Weights of a small transformer language model: 4955 steps.
Each number is 500 + 25 x the weight over its row's rms, rounded and kept within 0 to 999. Layers, rows and columns count from 0. Numbers have three digits each. The size before them is the row's rms in percent of the matrix's.

# layer 3 MLP gate, 640x160, rms 0.212, rows 359-399, columns 0-159
020:508493530514458476520493489481529490471511515540505516507511518446520526511482469500530506539520449485487499566491522493520469497480481489469507484512514519507469495497497496504478453511464472495514471463527562521484497492453495451501438526487493468500501492514502513515475494497506495494427472467510518509545465486489526520538481560542515477521481498481477527481455503513519488528478507575536498477501458489506508499542486496504479486484502465482544515522498500486506524479498496
106:521492476455514479521523475464473471468485497476519516469541542508475525520516515509516568541496536487498529496513511540508494534491501524471461475474480472520479495523451487469501487497519530556505509495508483496476485470549512494480503453495495521482551470477512494510515508511490505480516504503490517464509490491521473477468506520518540491519551582514510520518517494533445511459516525524466453513487465531493498457528501520498508486482454519499487469533479496493523486516493518
122:472517476496475495528552492487502469539501467534539511481478507509488522435449494499522522497458500546517496481492525503524517447502510529495495488507479523486516507508517485521450494530531499521492483502454493525481451498527502507492484489490480497472550508506472487450536535496489484514472516465485517559478506442499463493534508503541504474541486519528514488528504502472516492469493509510466499446487452517503489534531515510439508500498500499478519531487495479532533520480462461
099:482488510526509462497542520484515483504541535499502468504520472517473497496542528529504492498522498490516503511515500525512506522538497545489446485486514540511475518483506518517517501459472527547511533494535433495528459510520491537517504522520513498496530499488523468512491457528486507518470483501520497514523485470478528512505481516522516528516455518519506508489526465509474504516469483493517460481473453465556497516419516521516487518535496501548478507525526467550522503455495555
091:508501504495512504537509522485489498518523475510492520485483489508520489531467552484503502526487447503470497541474485471512509509505483484428482508510468463565510473487500476515509507514496538482509497511535502490514547495502518536491461490539509511532451493485507532484480473470506472503525488492509491502499429502441468493504512511490466491502517460517466514526530469492495502499470530525484547492485503531488530502522529558513500492478480507456542494497547436473457511483451506
096:500482530493507495511500538518497546510468538458499527483451553529514462552494499511498549523508535458503470487513518494525528498503453500513503513504476507490457510483508497526519517505499490522444485526472497489469480468505487520497464484440540481556499561467525539514506479496501491505553506480522513532512531467519448516470508476529532527485540523467487496466488478492518485480545487517519510501503518505486482512529523500489538478523463470515514495493528508474527516518471530
099:515477506534493496465496518513519472473532444527527512496454476492493477512457517537503492534502462447500495502501501475477487483481501522531487514488516514514443499477518510550510499501467456562523492523469514496511527476525495463529478541547494484478478509464508454523510479508457504480493465503504531468515491527474483516541505455480472503526516514498522482498537525506535483446521474503497504536502479491518450514502435493536513506513468483507469454466493467480514516488515497
113:544504478520501496509516519484484453536493476579537537520464512481472474488503551494484523496504522559502493475544509498477512508511525529470462494525469499484525503521522510507472482554490510492477510494466531491523508529483510524467487486474467499476523495507517553504494524491517485490499508491523496493561500507537494517497516491560480495492499477506504487435478493472511514485450491480550528517480496515519520547515528465469521531467455505497459497517495505524506539508448513
102:507512540494475478506485511501458515515504491496516508556455519556569488509536498499499517537446493502497516556524483516518541525506522505516488510449511479553532471520516499497532521488504495571501491528469498519524446472498486534479505488515480474490540537471501485456493488502493525492465474551476483447497482521478505496479526521543481473492479479506510519513517493511511452521496490506481513565480529516492537491511519475486498533515458489500517501457499479488504505499498512
100:527465521490518489496461454489457504521470489501499522496484545478532511516481487514466480529480514453506492496490472503489508488491504507492496480512552535544511524480524495499550491474497482494466522471520496567520510534498471519531520517506492501491534487517479458527540473485463550481484474533444495494524533540512518513504511482511490472528492465516513512503506496488510527502515505488467487457507519529523543529510578481532530487476471479461524457481522538509529500496500553
080:482488525489464501542458536530480506499520549504481544543480505535488490476460530476488484480524430500491511548520488464490519468496497503541524492508504492480471492525527483490516483482519526502516498507502470456517495513536500501522474509483507498463485503483490473483469495542508526519513500431540534504474458513447535490525499527535501472549465483498503524491522474494479485483532499508464531500489480523526501501474487482475561468514484507510527498445485514511506553506459514
099:467499508537504522492493442525488462509488487476521538516523502522497509530495472501529520470476495504469509527431518489518497478498480517549497456481491535495495461481504516467458493482480450483465462467519505502497537494553558511489516465502491545481516490476480499560529514506481517471493505466560459513511537516543538545506510516466506511506517548479473465509511458490519486489514465453490512529508516517486486507482521481485471470498495466492503519503488508507533505497527487
093:467528478465499481533481450513499492527542495468458519485544495497460509480452497479509486453463533504493486546469486477523501499471502525511452539498453489532465485481529454458501494490496489506474501557494511530497528460467455534501491504514497550487484474502482492493516516476505479485509486498504495470576471519524468491510500479512490500512530506458484480528545525474544498506516470499489497511490552505491490532530484536507492498517504511477526499477479515507552529503501462
117:464515473498489479496453510502468553501487498447523539487519531514493488487516521500473451480483513561475489503509513488493499464476486523461561505530517521502466498499509499514503491495492468513478459489532515510535503500574482501492497500526488508494468498489471491487512543477455512491540554545491501520492523475530478504519553513508524519513559474478539527471500518472504478476520486472479469496519498493495525514522511559432486535497473525511524515528480484486504488523483517
084:489523479512463487479492532555485455482516534511502551549528482490519476483490519515446478509479543485502499496468526479485449484527490520486486471505523508480458493497480469477491503512493475440503495507505537475473507532500509445526478523509493503478527462490502479465493558496548482536491495489479497513477514510491502522515493538526487522492523517544500479554450525537548502498508547493476480521497474512492490479447496491456503494514495514466552480510535490467518480492486514
112:533490467493496451483450513464462536462462529449478491467485541497472518505460470512540538510481483485488564553523458479478495537492491486505445465476514490493521474525507495476528507528506468538527504480488507451499519483534512496516513511505469482468497474510519465488521511503502506468482486485476539492516478459489532502474517506464489465486517509540483487500486508481489484507499471446455463498499471487542544507516513469512519502484477481499490475506475475488448515506509505
095:471529476471531461462490487483453531496515529448455448471497498480535491476554492476479524488511534486509485498522459472462498529511478489485523480515447494477500498471504482512518463516518507499514507535519477504503511477495478533500482500494488528530474533420537463529532500495496516487482501491492531540539512535515478466447513505513499504490483529505492493542510461527477488535511493447533515514497505499511496506518537502507487478537541464471512548471480485491514500459496480
119:509507543471503498506489534493485515499524455469470549514488483536520504455528496485495520515505510540556514503493480528509490515512447494509504478518508515477467526519541499529551497491485504485536535490527464479474488535513479534467532538523478493473508518516541530544486475511515485513489453497523508478506511496482518527504477495486473518495507518512506530549512432492482551469509440509481494568492507494549465476519509497479483516463493495536488485476492508512464497516529548
113:504507521474475529509487575529525515488488523490523536482493493497492513485481526508489494490479506517514513502509485520518496481482463529469504478457494507483503490484452474509510455561525455453454503487484527472485478527504493510518531490517443531523464497451498503511486487503495538477528497478484512554483536468514518486531531497520486512542506533458520494562524533549529504500515502501485482493512506473476507536529527522488520527465505513531584495494478496485507502532529503
076:467515470475503467491546464479542524522474533511485499523491493547512451534466493516541452486505523495511530502490514466455517477515505521441480513501475526498509481456514474506483493544493480504533464499500494516537481493477531448492493509464502477494490510483501526532539458481512483574488507484526456511477510491508456494527475506510507513477496533496546495470489504556508552525471483471531492528504512540535524498461534516476512489521519478499491513517508509530475508499466495
111:488521510505509493533500503470461521492492531504490543509510462451461487549527529483472458520508520459536512521501460484497515502482523541496517492482495542469468468520487513485505453545502473499523497496481519502501440550510499479491486465487471524516466507478513520502506485513494499483488491522516534479521515457502472456525544492502487517558512487507537482506462472541517515519497536509514506467477517504485481489493515503474494512491512488506534532526422545463498465456538473
108:523505493560498524469546490485540456479546516540494503512548508503507472564498477572497505506488478487522506544501474516519477491450492485517423499499551500523539504494553530499495493487469478537495550506479478486532489494521483516522488493493497489528471530474477489480488501513474484477503498500499491460534493482524531540507523497490552538515504497536487526518503506495507456466501523511479453460520498468505465539484519527481466518515508508505525509522486503476495512487487496
100:489510509444514467520472522458502479519501491523504503532495502474494487498477500507524553487474526537540517520508470495519560529495462501539529509496499549477448509485498474551456493508473491514561540528492508491467532484490499529479502495505482506513494489550501517525514506546520482495478478486464479511522508503487510476513450535503530501503520490463520456496504521517502558478501488474490523486510490517519488522511473464497526506494549463520505485511554448507530454545502520
101:512521510498484473471496489456497519481478495491495506513482488525497530491536513481506516530489538493532483495458464460519518549496513501496543497487445493513413524506478497507527506477510481488529524504527528519463515525485534493482479490495482528463520504509501526495475545499535476483484512544459486468489526478500552500476494528497503474465554526463492473511530482509522499550464489425520536525500507472528496502482513475564491468502507496497543491478498521527487529505533491
097:502529479500495508549481478468565473518528495511556514532492453456538473472553501536536493486517519486479497458473528542488514520472484510554492478504525534443471494547513465492468511516501542484503471486562485495521489514499500482492470483511479483499496516436485484449486484501523509511520511526513503496516493534492526499558528455480528506494495495522490505532471465509495529518476489497470497521519484503466511521523497499503485513526496499479489469528531481456516500510470478
112:461499509505546511500547431504467520510490489507567565532496478467471484513502493523492471457499453480472499492525509470512512540489491515443488502511484517486459458522521503540499463502542482483507505484512498495521482530446509489499484429520508471521495475527521515508488536496535462451489508478488516493482503534473486489505506487493493525485508499475497480522504484467474477481511448521502469541476509486497468516501545497498532506518482486535521484493521526500516452467490480
104:514501503541463489533509461502530518482458511481518514514521494513479468568474549459460484430521503492504542509523471492525509446531510494491476481544507529506530478497479529517507499494509474479469488513511541469518478493488488508481532497480525486469481512510511479481516522498511467480542501475525521495495540492508501508494489540481498517459513492512518519528494487526503529452496497512521424486493516506502510511469493539473556475505500520452504473480486546518454537476546495
094:463504497471518473478464543512497481489504490536468540488499535498512499528500438513520484539488483468550488462466511488526509518473522481529485525501485536533505500540470475532530544499522492479479459488526546479472495465506517514500520516462510528460490526556482453497525543472462501460495445488516509488557507463548537509494484479521489495518541489513459483505471495474456519507488482489514534536523499520474523508542498494505510500508505497496506529499523517505541493500518503
096:502486476476442487482486508480505499508486474445487534496484500495469486493500520511528467495518462506478521505533462516512513530490489537513495504519487449502511473513490485480582519500530492520535494500534465493514530533537559514438487488509492486461504516532507457470547459503517473501520453501494540492535474483539491538505512498487526529506512535476529546469474461482533490506498514495500482512538453515520528501546490500469519509493470512480470477519507489474500492456497475
101:492542535468529556477457490503496488535461491468477424530521522481499511543511547459524533493487508512531527499497504503524508511521477501487463467499475507495492501485488464479497547477498501531482510488492496480491418509504525470495534492482496476522507511518497501544505484574530505479551484460513502483513490511447481481516508489474519494475524543494534490496519494505524504491519531496498480541475504479507503488498554469541495535494465497499512475501484440509476506519510518
080:508516471524514498524476505449533493471504474470548546518517480476523478501534507546543502495472485500559494462508523529549488557495518522461506498490510495519448492486466499521481507524490552473493505499480507499526518511502526539415499489499508480505536506519493548463513505476511479516526496456487486512550518518496500517461471491542489516500525467466496501485518484502501520544480467509467511483504475517525457503509525501537512485513511497541489499525493497511504460455519541
088:524544505479522472543460513510515470536474481491449496511465533521456496472501534492470505529528526542527468519468482525488510499520562529531490510486511488482501524505466482548525476494458499518464540495487476493502500516531524484531515493493502480499547527497524515557488510503520565531473475504485539490512506489479549463523487497508496486488509495466518482513527521453508515454503504501519513484505473537531536493502511524485494494490507475480524462496479455572483508504501479
103:480523470529507468510489470518504503504453515468540444522455516529454522476469520504514485478500524473545493496510511491549480480542492528490510555506468526511487524500472452495469479497498472467500470489481528541488444495496520487501514488510485484455486499492518495509496512515509434480488508495512513493501507496486511484506534515522499506504458468549499450533495538482502477473451493512458490521497483523484545452492515519501520532500514534445466515498484514504437492532508485
089:488448547479494505474486443497499540510462500552505472490501515499506482493524471499467523501521483468463491522509443523536534526524482497442469495444518477505478514510516524484518507484472498498514508460512539518512530512502469501510526501464499456494542513510491467490510482514505478474427470505495519539515466549492459499495484502526495469477463504496489494519504479541533490552514506504491515498518504499477498516535531449503471467519513504534483497526503475506477462481547537
085:460511531495524530536485543500470507493452501533497483535474518453508500502499459472444530456498519521546500501509495469475486535522488534505504495560522470527504473550500492492488470502528468469487511503498483499499520461505475471508558509500434485470533474470477504515528537448503460527511474501501463523485475481475537503511486495487497461531484553525500515481474505454474503485492483491460524519512529502498468495495525467493504487503480521526475464476504493495505501483542488
091:507458502445507466478486506522511485488529535477531510489525517494498459474510505516486497505535449470472511545483471458514499485511511548537481509478491525503520517467542446503492475509471478494508474483505507514539482466495478542522535500504475534479507527520479492478502473496524481504482423460539516530499478516499521486492490522530498487516480523519542523494503528463496517495438498438500499482527514505518468469455508526498499502502484478521456522471484498530541529489510551
122:512509474488529460490519483479491505548535515499481480509493532485523550510526484482493484499500480522509510505563492501480440539464514520551490459513485544539476498489468522522482503524512474490487494453491508524464498489486472507503517525520479513506514505461495477500495576506473504488467475428454491490519502516472458522528510521519499484502478516474462460527471500539527520512474471500503478534497457489483506477530478514482532482506475474472491527535486506512476488447535526
081:556513471569508504500512482508480499458508517498512511541495463487530506488592493507511506553513499468510494476496482560471494489498495526509495506517504505469530497522515472493527493471510466539519497539489481483514526527488498513487454521460507484519504471488523502476515514511498485506497450504471520510483479519488502513541491483450485531490514470467499452514493489492487535495510498465510561549467499539477526485537501490492471519502484478505532542501502478454504517477439470
108:496463518529488586509519488464529503457503487495513474491501490475500473502484463522514504498492547526503523514505459487503505507544485472470541511499455510510517520532507494513453488544460471507520486467466498445467515506542490501497470442504497500508468521495505514485491492481491521512457512511464513465482465489497496477534498488500532498507484479504435493500499518530523493529503513481485465507468499507490523489489511501486487500566482439516526520493567484471474465514460470
086:486510503498505460489465530493473538507477485531506490485524517481514565492465513563506498489508506463514490489510503447507517471489481499524496520530462513488496470479511508498524531486482530442527534500531524498501553510456523488539526459457469497513497480480516481436500550519486507490488551441503480490510500516491479500508508502485505524451489473517529503513531517515514540479482477470495500512469530481514514454483512499526507495505498507468516473513470507436543467515499551
093:521501510501513502506519468523508481521499511471472525467500488504491461505499488496494527497497501531499507481520499491469546489494548508448530480477543471495503477505474478500542497532465515484525511444492522514499484505531490458533502492489536486536458516486524445509457478485446482504461464527499532515490489501511465571545496524495441483484527520535496522486460489510481514494472527488477552513479466531522479544466516515474463501503524485513493503550461538470505498513475508